Weights of a small GPT-style language model, trained from scratch on English Wikipedia: 4 heads of 32 (2 for keys and values), MLP 320 SwiGLU.
Each number is 128 + 24 x the weight over its row's rms, rounded and kept within 0 to 255. Layers, rows and columns count from 0. Numbers have three digits each. The size before them is the row's rms in percent of the matrix's.

# layer 2 attention output (transposed), 128x128, rms 0.207, rows 22-31,54-63, columns 0-127
105:131124137166116143191089127137098116164121158148114157135138158139145141134177107141153143144115108131071136087120116130096120136113135129127137157137136114102089089132093129117129132130139163158116147107109154124136143165110134088130073119115071151143139106124123095117118104122132131108085121147144077109119162103148082146139135096129117149134080081143145122133135157145143169127191
103:105133182151159136117132105099158143178129100084110098123124153079127169132136171154101151112126129153116147116098094118161156128174132158144146115173180097084123135135161110151124113138143124091137128158137121123128121141159115099107147178110156147106129121116136133135102130127085124111110143152147132130126121100080099167114177143084165142121169132126142122101151113103146113123109
099:115125164114124131108151151145136155125150162129130134151108124118152111135106135126128103152133096134160121149149101137145171150117120153086093102127146110121091151131148104111179158095133131168106112174131122107158116132128160112118130060109078092132200119131098113090133117163136151127130194102119089164124106106130144113144140143132084104132172160149132109094141112121117150124135
098:133132145133169128111125120112134101110105099121066139134142116140110141108119127140130099100125141114107082121114152094138152176109177125201137136127126162167095118087129102128125109089115140142143125119144157111113149158140123119116139132074125135145139125096180136203102086162120133161124104119083158087122135170164104148155145112140145146141140122124113096118127146120148123114099
094:134093112103148132130119168073148115152159138157149150172097115099151151128083160132141155133105189103104131110161149102117115136129120137139129127118096143116143146137123141126132139138119096112122130102100113140147173107126127156113105170069141108125122145135106148173137151157130093173155098117122135135147089140156131087137162145154117081103214130102114140121136143118112114138131
112:114123114117134136115158048157116139153148187156154186165088106127154140176131124157105111091121111132091126133147121080131133125162138090155113122137109114125136170122139183130072121156137085120154121141125125142137135098126110161109144131142141097140150126130155159154122118092161145128123188123101087146135112139127166133142153097103105123150134143112118126115109143114127095124134
109:125145112104111127088142135154142146117127128114171148136089144101136140141152173110172108105139135151120121128154142111143122139126149182162143140106177114099137139102123141122131101125153142108123114135143126097136106091116134156131127109149148115145103135109138128091131109098136185074113104157184115107155098150136157157150149101162089067112082123108087105129153096105170099109127
098:158143152129087127150137109121104141133156115124103130127087141123134136086160150166147164127124169112142184126115125168099109147158149165117125144119143158133140120135179155113109146133139116096146103175120092149095103122077140125110105143139120084094187122115084107151093121097119105145113123120155113163111133164142108109164136188099131135116126102104153163125124111137125167131114
099:135141080126138129080112110144110147111094151105160110144180112123138103138124101165127091108117104087115127121102122097151136126129094115134147164112078098150158110125122142126174107138172117124111094122145123110138111126126129134175114123109119108125142135132138122100140078169095137133137188123109149092154119132130127147155179114108160147123125146134071135182152140140135065134099
106:104155128075108134131165142146137130131160170151121065115137146160172122122118149168155108121118099135121138070148124097071154074137132131122083108101136124142118127096125157116121141157155112117120111130127163087150151138162115130142116119123125133153096095119093150121112132129174135054108141120152134144134157124115140117136117124134112148107116136106114126147086105077116085154156
084:147176170133131121124151146131156128116149090097150109136081095157182134112149136134113118125158129126164119113132127128101134139150127123147097113120095062127150117143103121189156141160133077152141097132130128128121158116179085113174133111140169120118138119131160165172117135144134112120117120101107157131117169171104159095107125172115113093109155155131141139089142154121138125114134
097:138109075140127091104113127163116156110122168162147179121128135137134108108099105118116118082117128152129098153136139159127114187129143109118097140109088146172148156087143136113129139098146116136084105113129147146153116138124154127142159141160133121151181126152119137092156160107168099149135147119102104127153129153171136125081097128126091114110102173152115124184131102150162127113119
095:144140152098117186168097114119134090155097142146149134126134107199126127118118159144098144111107138091099128115152143133109129122149162173161128126107117090137146101078162124128143127113146150116169115077163186109117118121111092144147150121156138139121089113150138127158124113122148137118098137140154166070116137097129125110135118116164130144153110096127119121085127109140112125155179
099:135131090118092123133133154150121099125143123125178141163095185116142142158149120118157138149137103122137147137144119145150121138163126087110121125121133131105130116137090142129126158075138133057167156169128106116113098136110095127173092097159121125100143149140087105129141167119152108097131154181148140120135129152095132155120124122129114138150116142131091127166123157066088164095142
093:139096133123135137128133121107115110096110123123096107073131126145105079132138117163138100112159127116143101116110097153080080107095154108118123076121147149105124121158147087151139123106122146147141125113146165128083110122146101105136148110121183129136167129104159121070160155098094168120098149076164160109121121157118144140137133131134100164132130122137079141160143169153123119115107
090:085130130122091140096071178129169164136078204168153120120136106145157092102094112099110159134130150080150120108120095134155142131102106134120159151151107127138119121114095111157132123119155169113120143087149098121137136125126150077104139169146128158151117084161134127134145140142123104130141118128130169102121122099121091148104113116134132123126128119156108082104160104111142112127126
085:120109120178165159124098169098142092122094115155145163161120125132158137136175103172116128179106107123117149128098134122121110085125123077140134114127102164192109076159152140124084142133141097117167134117127146152146127157107126126139157119112136123090142103121155136117148106138132104116117132147121118138146144099110151120159083138135137172149138129117128162101134133166069122157097
092:121152126087115115141120139086114105132124112126164105124161101150100122080140178110115073088083150129112153135149106123091079113099138131113109121100151117083124109153073113117128145109117150148079125131131122112079136102129139121172132119123142131161107147123173104096126129097148161118136146144111120094095127147154140128136130081156097101119101132122162074125114176125151125124123
086:110124133103133139152133157132136127112157090174112159107115121132114144085088137109156150110156121165129132142145160144136081099115132142165124145167137163105106162120155142172133131116097152099140163110128119083103175117142151138149114116096149145183131139125109139094106169086099128104131148107164134134142195124162104116103149110124105110098091111102135127138119110147140161175132
091:148139098113128138145136161148138133119093109100134149143172121113096155152147129139071118084102105139120167158106127154119123182138143163142152137120119128134164150122098135119112149148106143140118091130130131158127144171105119152121131150144150169110121179175148114110081199106143154134132143116091182127119127118123136073135127113142153144155178151114096102164113156144147130134142
# layer 2 attention value, 64x128, rms 0.084, rows 23-31, columns 0-127
096:153123121111080145105098140127161097093100164111099146123125110112097113167165105127134115145124104167094162127121144120113141100136128121095100161154132109088133149109103147168117163110091133132133088114104121092132105102115145112116137089127119152107089131099098139157123129135159137108136132100126174148096145110110168116169176131158110158122089133087124119119107117158091120187106
096:143134151118081090098154096130086144121121132132071152142128112129147133138158107127144101130167095116110120130125150131115120129136102175198129141124115161125121133101138142120137126149140154105122164136118102159148139146159137097147086152068145099113109098120089124107128107140160152137162120138093146132142160132155141129105088124127145064139102155117140110146157141134096109188084
099:128141158096206115158104109097129167147121157147077134144133136172133110102154140137143125104160187141108128151116131126149134094082112126141129096101130134122109122132138106128121105142140104138145065134093148126129165121097139120126146144107132137172117115138127116101140094109116136118061137106152088169119118066131111135119150149166148124104132128116173125123112105141169132154146
092:125127124170137139144101078184106156110154156132107151154136118099140145105119140150091113114096103144095153163159122156158100091161145112126113171122151167136105062092109125124119115152138112157116170149135152136128136129109084152105168125179137130140134126144126111122073141121110140129116111137087134128138149118156120176162074118083128115163098101145127128099125122121142124130138
104:144193126114127111124107109101129125125182100156120156125125172103146132095106108150156119110126130127140131158116133121097128148082146192142145116147146149122123128112172124120158140126113159143130127135106135103112113189105155132151120118158122169131095145079130092102078093099118121093129114155141136152142155170150162101098105125120090109108150128101113160165093133166105119148125
103:122147147135137083124153093124129124159142171142112086101135117129147121123112117108134157120113149147144144133178131116123108118124098124104162147153103099117173200138153064146164155127062136141156152125125109183139135111125111153114114131150143146123124137112112152153112156125115087134104123117103135119147111132183121096107145118075113089109146168148123152144114164117153153107098
094:098152110152162163135133102153164147120131120118109141194096107125146149116139126063133119127161113136125105155125155129185139129151127147111120142112121153139124157105114100141126132121122116148126156085111176123143155150121121082151132112138135102116085099114097118166153136162137132115125098130191133143179136118080077149103179131094149119144145102136118113108086107114110107120133
096:158123129119111150141116107140114107122167164104151132168104126118153158149130096133161119137131129105104112095132104116133163104114142133099145109132129123129130160149107132100144135152153115125122088176135141173118120162129088170133150149143134151114106142153145069130148094099162088115142077152083128145161091163104138141118103135107127165184143117107148164121114084126099116100071
096:136096118124095140116039132139121089136120134157121135105147150107089136129109152159099113111134110095123112134160121074147124134115128143131130158123104120083152147120155098178072137112110180142105158119111100155082082093144106089102106101140128130106091095149125123080149107120130128126150116140118125153121108121139113135110182118131155079127117131134104141120110124129152110108107
# layer 2 attention query, 128x128, rms 0.0869, rows 64-90,96-122, columns 0-127
117:152122168140111116083159111112143117136112125153080126140053133118181115144158121160100138144120081187115101094089129082123164094116126127115146146107169135101135085110132120176142132100092127128137090149105123159134136122132123136124135086152082145134129132116126127089148162143119083100094116132111156104132115105146123117142110176125116114125125127157130137145143141114097148091125
087:118093147179139110159102141155138097118104124151156144097089139126112077125091111126183133139115098133129132139085132105160137151118153128129176168148131103113166146091094121147141138122124145113115120143134129090077103078122140113100136146129136151117100133124157115111133137097145089085153152149114130176120076118143139134146077085113117094111174149139147135133138102113114152108129
091:127112117131123109102146125108147100151147148064148099136095129090142151126112134152113119107132155191111099166123135082148176095120126068124103114156151147140148074170115130145132131084109132152126147151168151136140109105112136106091122129151105116138119085128124162141124150119125116118114147160084139124133114156114072156143128151138077101133112103162133128147100161109129127158146
095:115122093147141129137137144127148152112107114129153117128149168119082133139106132117126164129146152102134121156151115209183154162132143157137128119132097150123165154130111171135121104151096136085089112144149054130113139154126130100111116170107167159089135141142105110140098118155154128166150125120149072113153146111112115161118101083157146154107135124127143114140122104104138107142139
076:126135166158137095129165111168162109118120110144131133119094132118127106090149145149152119114147092155115126108181121100128122154098160094142136165110137104107130159114142084104102126128111140106182144153112139130069095124115156135100144132130150148135112136090119117092185124094141140101139123126154168135131087143160173160079091095115154107131142125129145137160118140093136094129096
093:096114179138126143117147137118137168155129127109105136125105118137187100130152146164126127145143118123145118128085122079138135118126150110113153133107168106107126114116138108071105120146134094141183137148131148123077108085153127144110143129135134135153091104132127121114154107100117171123079125149094145149136133121165142145160125162121100090184126111145066139139143082161113114109090
087:094129122101151151174095143129153143096098154102056133157136116122109126153162136141134127122099143145147121107123110130131120117135141122124129111120129135114089096138147106143156115132107157127137144122073150107119104122129147124148154142131092175153158122168121109143124156099133169123137104156090103106083174088137168146117186162129171106134114134117113160089112062139118101138140
087:133142120096116108097105097136121106137170163168126141130171097115114141120139118112142114110116152170147163108158109125093096129091120132163160098149139100115110130108203143087120155094090119113098141156122164105088087144133100117152099113128116131111121164121097139132133136152111148103139155125107089166119089101126179135142096111131101087125134099094118122119130143164133124101155
090:127103156143119088105137117159143141144110109127162168154129163114150142116143103136141117127144100116164137113143129079099099144142125103123156152103135118137164182103117140118120116131138182111150168137134076097120167105122141103105087137143143125073083177146139120089126113153102132123134168149196145082106124164146102133139144135122118128148126145129101103130160114115135076128119
077:107141115135110140117132131110125124077145120101109084109113101149125159169117121104115158157122135070119117133140112170115172127093087127123137101159108159098123051141139147137134094118135096107098111180074099131153117115084125104124145105121135148119169118139135114157118132138096152153121099101146110133133151148108156114135171131156111113117099065126132121124135169114119166122144
102:102150144088128154124132117148107109126144152086129108123126101106139130103096159110093181113112130105150135156125135142085132083091156142136129137129112165095149139098143119137101147119116127100103114139122134113188151125153148098161116113147124095165099118167120095129120110102109182070112141143159146142150077167166094107166122128127099118132180128132094144121087119150133143128124
105:127120102168128120143118138118135180118143119117130153121122129166147100180102105129100142130143107088092156100124137140156156148153129144122119108139149107141089152145149193150125110154166097126182130118111082124121169145134146112158113140151193109150113109143091113139079117129095122136154086163117118105119149148128151095122147102147126139172120143127107146112138088169113150127162
090:123103164120134147111147156129100146130102115123122116097122134093127130127131137099099125146161112148125076122159095143127140126146155072112171168122140129130150064113136124066137131139091133111137158150106106140131066160160123097165136113109125121104119132115096170177103148132176105112116110136116184104109129123141119126149141136135144127181134137129139153136100125132113068142166
089:100149117132150127132118142139144066103146146143131104138105108126140105151151144081121171111125120136108151145103113139152202115131143127108111112125148162107132068139113130085147089108128113154179088157139115108153115124143150151171125150133144112145123113122166090163120111134140115050150137144121120075126120117161147147126142092135164096153133084133104120139143142146123120098110
097:136147177132113086133149129133140122153163087138165132123130114131162151077105171106147127150126149167155138113122119094106140086142115155145144127144130156118113116137161109109126219167138154142172153104155138154151152122120133161101108084136105146159134095131154147115090105101132111096131172144136142139143118153159141120166128087129127111148121112107149139117158126155117159126089
099:136119131135182093100123097135159079124108084138123128140095160143174175074146109114152134137154125147159150117156133114108082123114133089165165148132120142138137126090087140120104204119121162156161103155109142135126131125148120133149126142134120183098153113118180110119174124155130145116101149138087141120118114156137133122126132136139119118141146135132140114066133123125146152135093
106:146112133116102158142090077128101141117149126110137083185159110109075074146134174144107119125139138134112132143114168136156150134096110102124105149145142125153119092158135089137110114122140148150122075158122153093157132196118139129098108163136123125154131128159120120133167136189156135164127116127139133129145155105129141140112134126111145155089108103130144106111119089137167093147103
113:097082106163109123114100149107147133134126122153148098114110092105152116133130166147103120075120095129125076121119132101136172127149104103174111137142132161187078093067093140122155123117107152093085144145125143104141107133125137122103109088146130161139132145100101158141140134104125154158105113108138107108080131145112106123135112108089127114172130120160147134144109131137173115126157
072:106146128088139123150114110134137126135130117094123135118162131146120103141137129123113138129174163110072125132159143165135105107152146185111127106153134132128107136155113124141171135131130103150094121103129125122125125190139085159124136137117094115181166151116145156185078125154126138142149111146127089084110169119110128111164188161141109142142163088139123139116144182116096123141148
091:103167121160108173116090169121133135128151128103112146110163112143111146147101119064146084126114129132156119163145125143095151186129141109082125147163125099153143167101139175135144147123135086116124148142114129090091102138132126123146135094131125120131127134160138141078166104129137080093133150116131128155167094148102149119120141096152102126117132165127083152134142091147094110107123
101:129114126115149122103124107120117130122110127100104131132138117089104144099165126153149127091159107129132153163066151117126099062121127084110129158102134127116109082119073129131121114086122102155138163125115144144177107133163095151143138128168098141107121136129151153183139150107076151124095136089093172128125111114109123150131155163107102144168107121154116111147099115141118116160112
107:127116121073133132099152130079148114157091136163131145129118144072128114157117137124141126097159095147153130133122125125169158095131170129124165111160126162107146151165158092141118153128132134126165121119112142121137122112133100106114121088152144145140088144119155076133117109147115109108149208151154129112131104114148160128118161160094106119130111128176088118137165100140094158149154
085:105166120094137138089140139127101136136059106105110135133155124115136107126114124154111134100156097116106114162152104088202171098126140095136100128090140127164121138093135116155103121091140090123144130133153074133146122143145163152128120137130141191128145124117144124145155141105124121132117124101160160160160152133124157134143178103134107118109104119137163129157097138135153122124065
083:138153126125152128150112130160135115120141141132118097121130129102117143125167112160133110089112163119084127145098155117145112097189101104151163131139139130114148091114136133117096095127144125141142157148107157137126107138147137093132099177129148119117106179156090131104095073124090196124143119166157115119165140156117111141130114067143183087167124143128137100136127131128148123165117
085:133121125146120122091130110133122163136095141108152178120139099103130077090143134128116107072129136142159097099136097112104115111119167088099142152113088122118177175124131162095083125154102146160156155111138152129110150130161109143118071138147100130146128142176110139162109147119141100108105144126114150156125088118148090133112121100104175101160174141133142129130099098130129119120138
095:146131131111108094104141123181111121086082126125138151123151131168115106141145146176120151104143158079134113148129067120126140121099139166123165102107107167078172162150158113129106156143107122130162132110151106146124158110084096119106101157122115124094128196147099136124096130128170122157129129124172088112122150134122117122123117099150134114118126167157137144109137153101120114104123
093:139123107138132096152123128124123153151168165106139145162138154102116119096128123064170170119148101106137118124109118143114117150136111169205097115112118127131119151094113109077125138138109143098099121097107146125172143144167142176133093118138132152153133130130109157161073125124161159161150118124150139130087144130153132146146147118155133150114143136143122108113141136165190089100127
208:141098123148117141115146121154116125163141149156134145163077125133159122143144139156132094161119163133120126082124125085102151076147156081105127117138162153121161081122128088162095133136129152134124106170146112185126114130127103109141100121143119111101083127147172101109147134173118111078109133152124132090113125151130154094096125105107122104119151123128136101124165119078131154148089
090:129166156120098088133160148093114089129099107099141145120157132126112146140094102118149110155104170147123137127100120157085126096107169123140139152144143116146168171081127128104095176125150109114130150131102135145110101109143125140121147156103071149127098089137093118094122153114133115099112128108105103171134080115156157123142124092152102149159147171088121154132109151118141113160115
091:135123134156126134128118135139124134115136127131117107145053120117159071122142178137124124099106115159139119131155116103149161133093117092089154140120176152120133113134049131136136103133152155124134074164136129152102117151100109131104137132155145128146146117144129142077123155110094118126092167128091121144112132150162105124142085141136102150094114160157111118092171137098140133156169
084:137099106111147118127164129112102173106137135122134127101128157144124134146104141152152155140123134118111123105126134160140097194129129145117107112125090166074137147113156103141175125096103175127134120142146145130108163119117148118159174118111164149149123145169135158130086109121161100128143105105104055082102158124150085171124148118126132145124080143141149155114145157122120110127169
078:140169137133094113128160089127136107157111125096157124120103155089116128145132119124127140088145134139138133123137133080102132111158189094155148168095089114128138138085127124118115181103077131179134155116156125129113132140142143152130095131127146148153119102137118140179156145105097091071128104128132153162138116112107061129139117130099111148138148149135156145162117126106096113167122
087:172145107171150128099125068133144123107176117128116129102111130100165163110124128163188122113173135108132091115154154152116115114148130140141151108104090118136141140115105122148103138122112124123105124119127136108139083141171114146146168129118085147136133089110121176135185081150162130162112115100115107092157127105141119139147094146124129145144145144100133075146119146119136151085094
071:154126127125098138153084129136132116082162126136086106132106125126119137138135103163129170104155127113143136154094156174118130111110112132123119089134146151122092056184154142148139134134089115111127139142096150123139164174116153099152176139160111127119171136121167128112110106117149147150130119093156118102111128109150104109157134117148143130116076102114093142083123115081091159121131
077:142173160093143123108153124133100106142132123146152103125141113154140142088123156129103142089126092130140155117136138141118110123133144149121133125122143086144122229116149124115086157151136164141159139106147143134124109140136152118051078135147142097106110102126116153104122128115081142136111120132142131171122113115142093114103108123142181082082136107128137089132119114124086120097118
082:126137128148124126100162122180144117156090112135123147151168127097128154164150147135149128154092132141144109140141094078085100138150109120148126153104129148150138154106117113148106127112090157158117135123136136086107099107149119100108122151176124176108086127156136100079103121113123094099102172167126151116113123113091141127152143128109117168130161158081143145119110073090142136140107
081:117142102170160161115103145153109128116149113132123086128128071131136148119166124133117166127152140137135116100110133144149148160095080142114120103087104145125110044145138122146161099126083095147131114155110174120145100161093119114137172128106147128177137117126141112132144110161106142179113133115102070122146145121117138138137138142131131126087122078129119146111152156144130143086139
106:137153105103143170166137166118129125162116143064149115077148122106130169121095133132099099092131142126108155143127160099114114116124116127130154198134149163103143175130132128127116073142110093117133123106137141132120114124107105109165157167102117098118143090131141127123153146105110156087105138141167141149118081115097117143151081137132132131110118141161128129122130141133187112173107
103:111136166109154108100108149123138158131144138139133150132115143185133103155093094101119167129107122145142166142154130150200109108150114107095133138117166107158118122138184117154142107174163108172172137141136115102155150088092148129128168124113118140123112119141132146115094118107133123120160128117079118095126146099134127140084112146099091119122097147158139162115142133169156165123115
100:067131130136154119133094136138125106087123126121104129175143166116123091137149121088115143113156129128149168108103097094081117149112152103140077141107123121149096097108152127071130130131126109143145125163150155133128099089120159163109118076141144156148122104106149137158120088139122129127163129152079157108088122162089137144125150138128120123116138147096088105165142119160170120107125
096:116150153107120126155126156112179128155164153114124124126124124119137140106124170111127142113111173108176141116114146090138079089171149098133129114151159153103145096109134093144131135214141122120144161127062118145133132127138144153096164131152144123093136113158095136131131144131134161139129144135170133122126161132111135172194144121139133108104135152127148139099119092089106138144111
099:103133139098111119132132080128129185172149090119105134118144143114115160173143153070161150144148123144139149120096128064136123125067106087077107119114141137188136139133100107124130113106148132115146121135119117145119103139133141121188130140121117124147075084107110132119130096093161124124111123094160131092130136170170141132133119132126164096132108095155136146103145138120133128153131
090:133133163110146120110148146125163097107164129152098144175106156126142076103111122127115125201109134139127131111116114105114122090148113100073144137126123133147134137124165123163074117149141155163137150132104126084098127164121126117107108134147126107140149152155157158136131193151121127129179085142083146157120117156135158135134117121128135116154154094135135171149165110107153167121126
099:131104144134124124155101115151096133088116131138130137104139188132146109146163147113128150120122107117138159114093112151103125162131157146113109112066142140097154099115117141099118165154138098141118138080088130148161100118101153182109120100146160168138154122086148134126146151131100179097144109157171133167121137090127100153136148120179151114119155091133122142116159097131152104142151
098:112130176084107115134169137181164155117144144119116114111095142109139116145111196146095111124123138143153136156127137079124147094109123090086181134146157149174146104122136079171130124104115114119135101131131150139143155105128152098128143134147149084154101109115125112115145126121133130120097160145104126113134111171132135145135115154119134104089145113177159146125173098083124150149154
075:140106143156150134119125125095139144141124113104133123155107114136117134130138119103087177160153123131155134101146131224143143142146100137113129119092163136130091104146112122144146104136095132109118128125106068147135132159080113168116157127136134137100099181176137125131078122122134091166148107121171110081102152100137134139117108132147135161133110130108155109090140138094126171136147
081:147131115117105159128094126159117135140127127105158166126134151129161109127148138129119142138157131087100123131129126112143086118149147137126108156106134146160121171119138130111096140187154143124111094084126160114105107102156114109171113146126079115111124129068131092092156105114086179105121147125086173185131105143148116086142190130140128117153130161109114129139106159127120090135124
074:130087121128116134101152133089088139126176126108153112109145129132128087147148135119138110113140125156144150132062155155149127099124097107144111164161173148105131056097134139182130138068162134136100130146118124138139122105105114109124129103134130121113133137173158156130115150090152101125152101113145135155098076123101121124140144193115129161133151126101132104152099129144148162117126
085:139116121104086155114112146127122131132121126078120111145157129132151123116104124147065151054170133100137110137156097085087124136120156120142118157108087137114154144100140122110077110137106138111179112103095118129156123167166124158110097132106129098120194118105131115138153101166127102127156146121139121148152134126154166121125119108085126101120137106109140129140116084127146125089093
091:155149160092070105125094138152116135150114108140154159119111144131112098106149099133114142066181159151123144112156102111135114146114154106177067111099099112136136129132143110126168129158156141162114125096137125107107135114138119149144132169129123153129143128099099072155168121124102145109158147109142134164168153132130137136122091109124108127141119102118157103142129149138087109120192
098:113134149109130146113144109126163119146133140146098128143101106102098136180129177130140125168099099158107118128164150136123117088132137149126104111136185149115098119135132101142105125105128116110154114120097146103107142118154154120122158150188136124100164095138147152068111128152163186149096150136156165135129115090142119153102104193119129103121123137078108114121135111090132149157147
096:136111086145113136174125148108104146142138143112104113205126108137132137119118109164132114148114156116118130149146133122120166134127162140123122152140150125138120127115135096096141117117107139109118132134173162132160135167134079146150099126101134129154157113107106146158179114116128123083124094152120096128116122119121108128152159118088124070163176129119083098128103088119171140058092
085:125129153139130151097126147171141123153147133175135131131103104126115126148112196138103171131127161152146134106138091092141101115146125121118129119124171159098085111119137126151126124131154143109135131146110151123115126141098125138083125115148129159099120191167136093075083083140135133154131141139171072082102136125137132148147140139087071144106112094125133129138125117143070127127127
100:142098107148104117139125165140111158147186120115179116098137139144125138125115088121164163140134073065142140133143127156126063137113094146163099133143164119094104145098140146118111111114145152113086130102108190126149125110124137134121131104158124140112114160150148179130093112121150150173139112130166117101085166127139115136104140139157115161125113107149117113130129164138111122141155
# layer 2 attention key, 64x128, rms 0.0819, rows 32-57, columns 0-127
110:119172145088146071110129137126122095107139114156131103126121152152123128113129112129109117144144154136089148145130089130141204157106139171177110127113143120123147090104131122147086140134147115115142171073175115144128099128113163138105143107110107134131111191144135132171140132134149116091153126126158130166112123120183114111140133106088147124151113132165127102138127125091124175136099
097:146153180099130142068111118120122081131114137138108119113105119102117139078149123141094108115119163187111122120145157097128170119148108147141104133121144144121123118113108177141158155159125112156098131129131110185160136157124106134135115141124092115125133122123163124138121129186106107125080158135102167146127135151097142079150174128165119140109112132179130164105158143143123161112112
100:090159155127111093141111122133155168118108118152157179146134157135170128112153144127160097112146125079089158155126149119122126167114165111086100114141112109124133177083132147112087137134127097082130138145104121107104172114148136076144123142143119110114127153133104146110157104085114116133162155148134115110128140109166111168180109129127131131142144142104096135087112126134126071119116
092:140120108136115140153092142092163160120100134100121119124113107137107117106166107119135138152158110132115103115143159171131105086134112135184107127124096156137103124143142141084115081135129113153116141117122183081139074082095104124094142081149158157109138138128141091162110128119132180159139110123132122138101137112115126127104142165134147148097132085117104150138155114186145147143164
093:149083125111125134128142128156138164143129144141125119130104130146165133108127169136127102118112164132163163134126087113106095142127148126114163112137147188152158163108123121098106155097113143087140129100154121133144130122107121128133130149164100127063112147143088095113197136123116106093132202155129145125139086144133140112153114120118106099125128149116145078102172109104166125156126
095:137118139131097122124109134136162147112079129150085141135099132168097155096181123185173118133086145112114156108113120113101107146134097152178160187132138124153152135120125119172116115123146098106137140125103166153109157119157097123149115145148140115099142102130118098104141137111150110118103175177105144131087137146128127122129155120141144103076134157157155124145140110124150148176116
111:116094110169150132149114138107114110121138131104107125088125093117155133169130134111104133164106139116126125126151138132116086162139145136125163100137118128126110145163166100156156122133125126126095110116055154149096094128128130133097131097121133089138147122133101128163124129121051129172131114135099069157114175163139129110112156108128142154097123103151144139103160145149099197134121
103:159129092092117091120108125113111148161107121151106138105154131123101104121096155103112081152101141130115130131119107107107131132118160126118109147118118111103125173143097096122156159114091129119135115121120074139125112131106127189111099122143079154120123146093105180135121099135153119076154129179117103130130109134143146098144125114114138150139155158105175126153197106082138151132090
099:114142122129071118142148123124144118179145100146135146133100125123156157132110173140146129109095130122117100187119117065099123139105124141180144141134135150136165184108128107104121109133146158138160112105174132123093143071150141111135151143138116150081070100140101112088084115097156142090116144149135143138131137135128119134132098147125102116128151159110147108140099086127116115149110
111:113124106132134134150124125103102138065133140122145130121129132142128154145159098107097119150138114112115136120077145183128123165123097097107112109153121127091083083191115167144118116114133099098099112147068181120149113132118095103085148124153133147161172121163123133129142144163138170156139103091118094102137128135125107106111133114130151129082141120160123154124118155126156150093133
096:129158123120167129125186109114126135181171116146072092114147100094123133102135119116138110162106133141108170137171176090105105094148111146109155143145110104167123101162105111110099105118139115134102129106109147156139140138154153126149093137151097138125142143092098140099147128126135146115142085131099154155146116139118102088125129091068137103150145136131111103141076118095115148134104
102:106142128094106170136140131147156123120124092129152124173047129139184143181106150124119118110119144094148136134140153069176157134126147129167119141095169138121146096109103134159112146147150123121182096159137124131117158136126107182170114140137163100119126105148144126124149116132151099155154128123145146109158145117113157165102138139127107132177135131096138132122133100117107130160135
102:129103112128130166173122109134112191132119143142126150159118116136091132110111112163130114122139093115125117139114136134130125121129148080100147148156100137145098106137161082116111123144129126114143108171129120130176143121142071146118135102173149118126152084151079116111131113121109123114111128117075131142112113132167110169076094180119150135125143166173156133158133134142104065118161
094:114147115144157142150166120142125123132137113101118100103100149139134149109142119053128173094170135125150108101168127112129138159127138132149114127133162106166101143145138154138173124099128132118131167159108156156165095136092106153105181107141132128149118110153098139146159116155127115129112117143143144155126178107146134106118149133161113154165074079151145138135101167147141132077097
096:117180115099118128136197148124147116116185150127142149102098152118143148142106156123140122174085162145091181126121138097134148158151145130109145114140176146168092085123147131117121142141099141164145107125128110196165134159135159129132123161162165133135142122144138158137132141157137161124098119161114170120137135080109143119132103096127141102111116128150137125145169104120123114105128
094:103123124106108116146107161111101132132115112157107147121112111175137143147126134125128119142102131177135128099121129080126168087099145121106160135128130112163123173136134077066150151130110114129123145154161152113101133156089129137146156096159084141144138143132141148072108113138165083102128138153087127129159111150191146119106099124096132152136146094097096127081155110121121137106146
092:144130110115102114112152138128148110177124112183104127146129129140128131126127082124124145147103148136128102087154112152137152121174124180109154127099130135119128150141114146147157117151106177126131138131137123152085131153179119125117169089163111161123099157114175140058112118131089107109137096130123140108135094162130121122100113104116169113137174151121093144093119151078131170112144
085:117166120146179081148121132091108111138152116136128138137140132155212152121118123126157120120167119179158135146160116124138128103123136105113105105167138101125131160119117121102113154123128112150176124130126092148122135174152155191139136106155102126113119105126153168123107124126142088099108170110132128110123085146144127129127138100129115151206139142137114137073142109116099116128106
082:111136137138144123134107145140139127084162120124138111141111111114134141183129104094116187121162117080163122144162147157133098148126120144129121102124130104129136116193134169112115085137157100123148155159133162088106124077124146076105163115120187151127139132132175144146154094119100139164109111110145124154115161093127106149142131111130140150127119101111098084162107128165136113116139
088:126144127164096143138145104134131177125123119119181105137114145064176092085114160135100135128133123119145132156113122128123162149144126139143165156149124140112115118100099122178100128165097155115122111161144133147159138119148161125078109107097115100145141147134133121123109126115144129062157113153162141128144103102164074126163055128129133090130150141132152129139124125085121122112118
093:098157134117091168138139170151132118145156132113137179079151145134145132146143132095102152124115145122124100150154135161080086156107158159137105114076149137142164090122118151141085098158122114160153123109152129142109137090149128107136121110099149103147139150147154136103164134123115110134119116141174127145138182109094074155129117138129142095095115111105110155151080129152138096104117
098:150106133133128141150141074130122163131141103192144135098153138103163101117096136138129105155151099142110100103092104092139172124128091106114156113117137095078084159089095105151110171129135126149122150121127100150135133130164144129149076178117096132131125168139103132130124119126148146161074143136133127133129155132144131128172098131129100129099176156113127126113161103165117126121098
092:099127141098128131116104100144134110131149112119135136111135158113155072091089166162115087110159143144140165132142097075130132094108130124101138173143140125170186157130160099145131155142107126125129096108162077102133159172169127144153132118146117106122137091105152084102151107138150107083152149130165140114150112156146134131118145141124104131169146152152114129124078126104153129135129
118:111174151129146143186146141146105094079109154107167115096131159135127134076163128100164144094131129108108198155112122158129124129126149121092080143129132157115115144127122133117110114138117094138152150131128115122121103148107099120087121149135124131158123146119114121131127135087127109141108113161143128144130119114128070140081113142159145194148100065144149140101102131152144102115153
102:100178148141153145131082144146150129121072145099155152152139117163147137107143152116101139120128155103126161159150143151143127140155085127110126131151168191124138106157141156229149140120116138108139124115108133099129163120123094164110100144153175115138132130112134129125151126146116130150138145130160134109114142140083138151078136155117174100152116166134133103145160140117126140129127
102:175172161144121177119084125142142126129103175148123122120116168140161166094121154150098160141134133139150146149131103147092104156142147147133145123121153171164150153115106154114134125123124165129178152117173126098128178139106114175097160150143157143112139118115100112090169125077127135125154133115149129111157144156132139146139099141102110141127132149125144099124098126102103070125105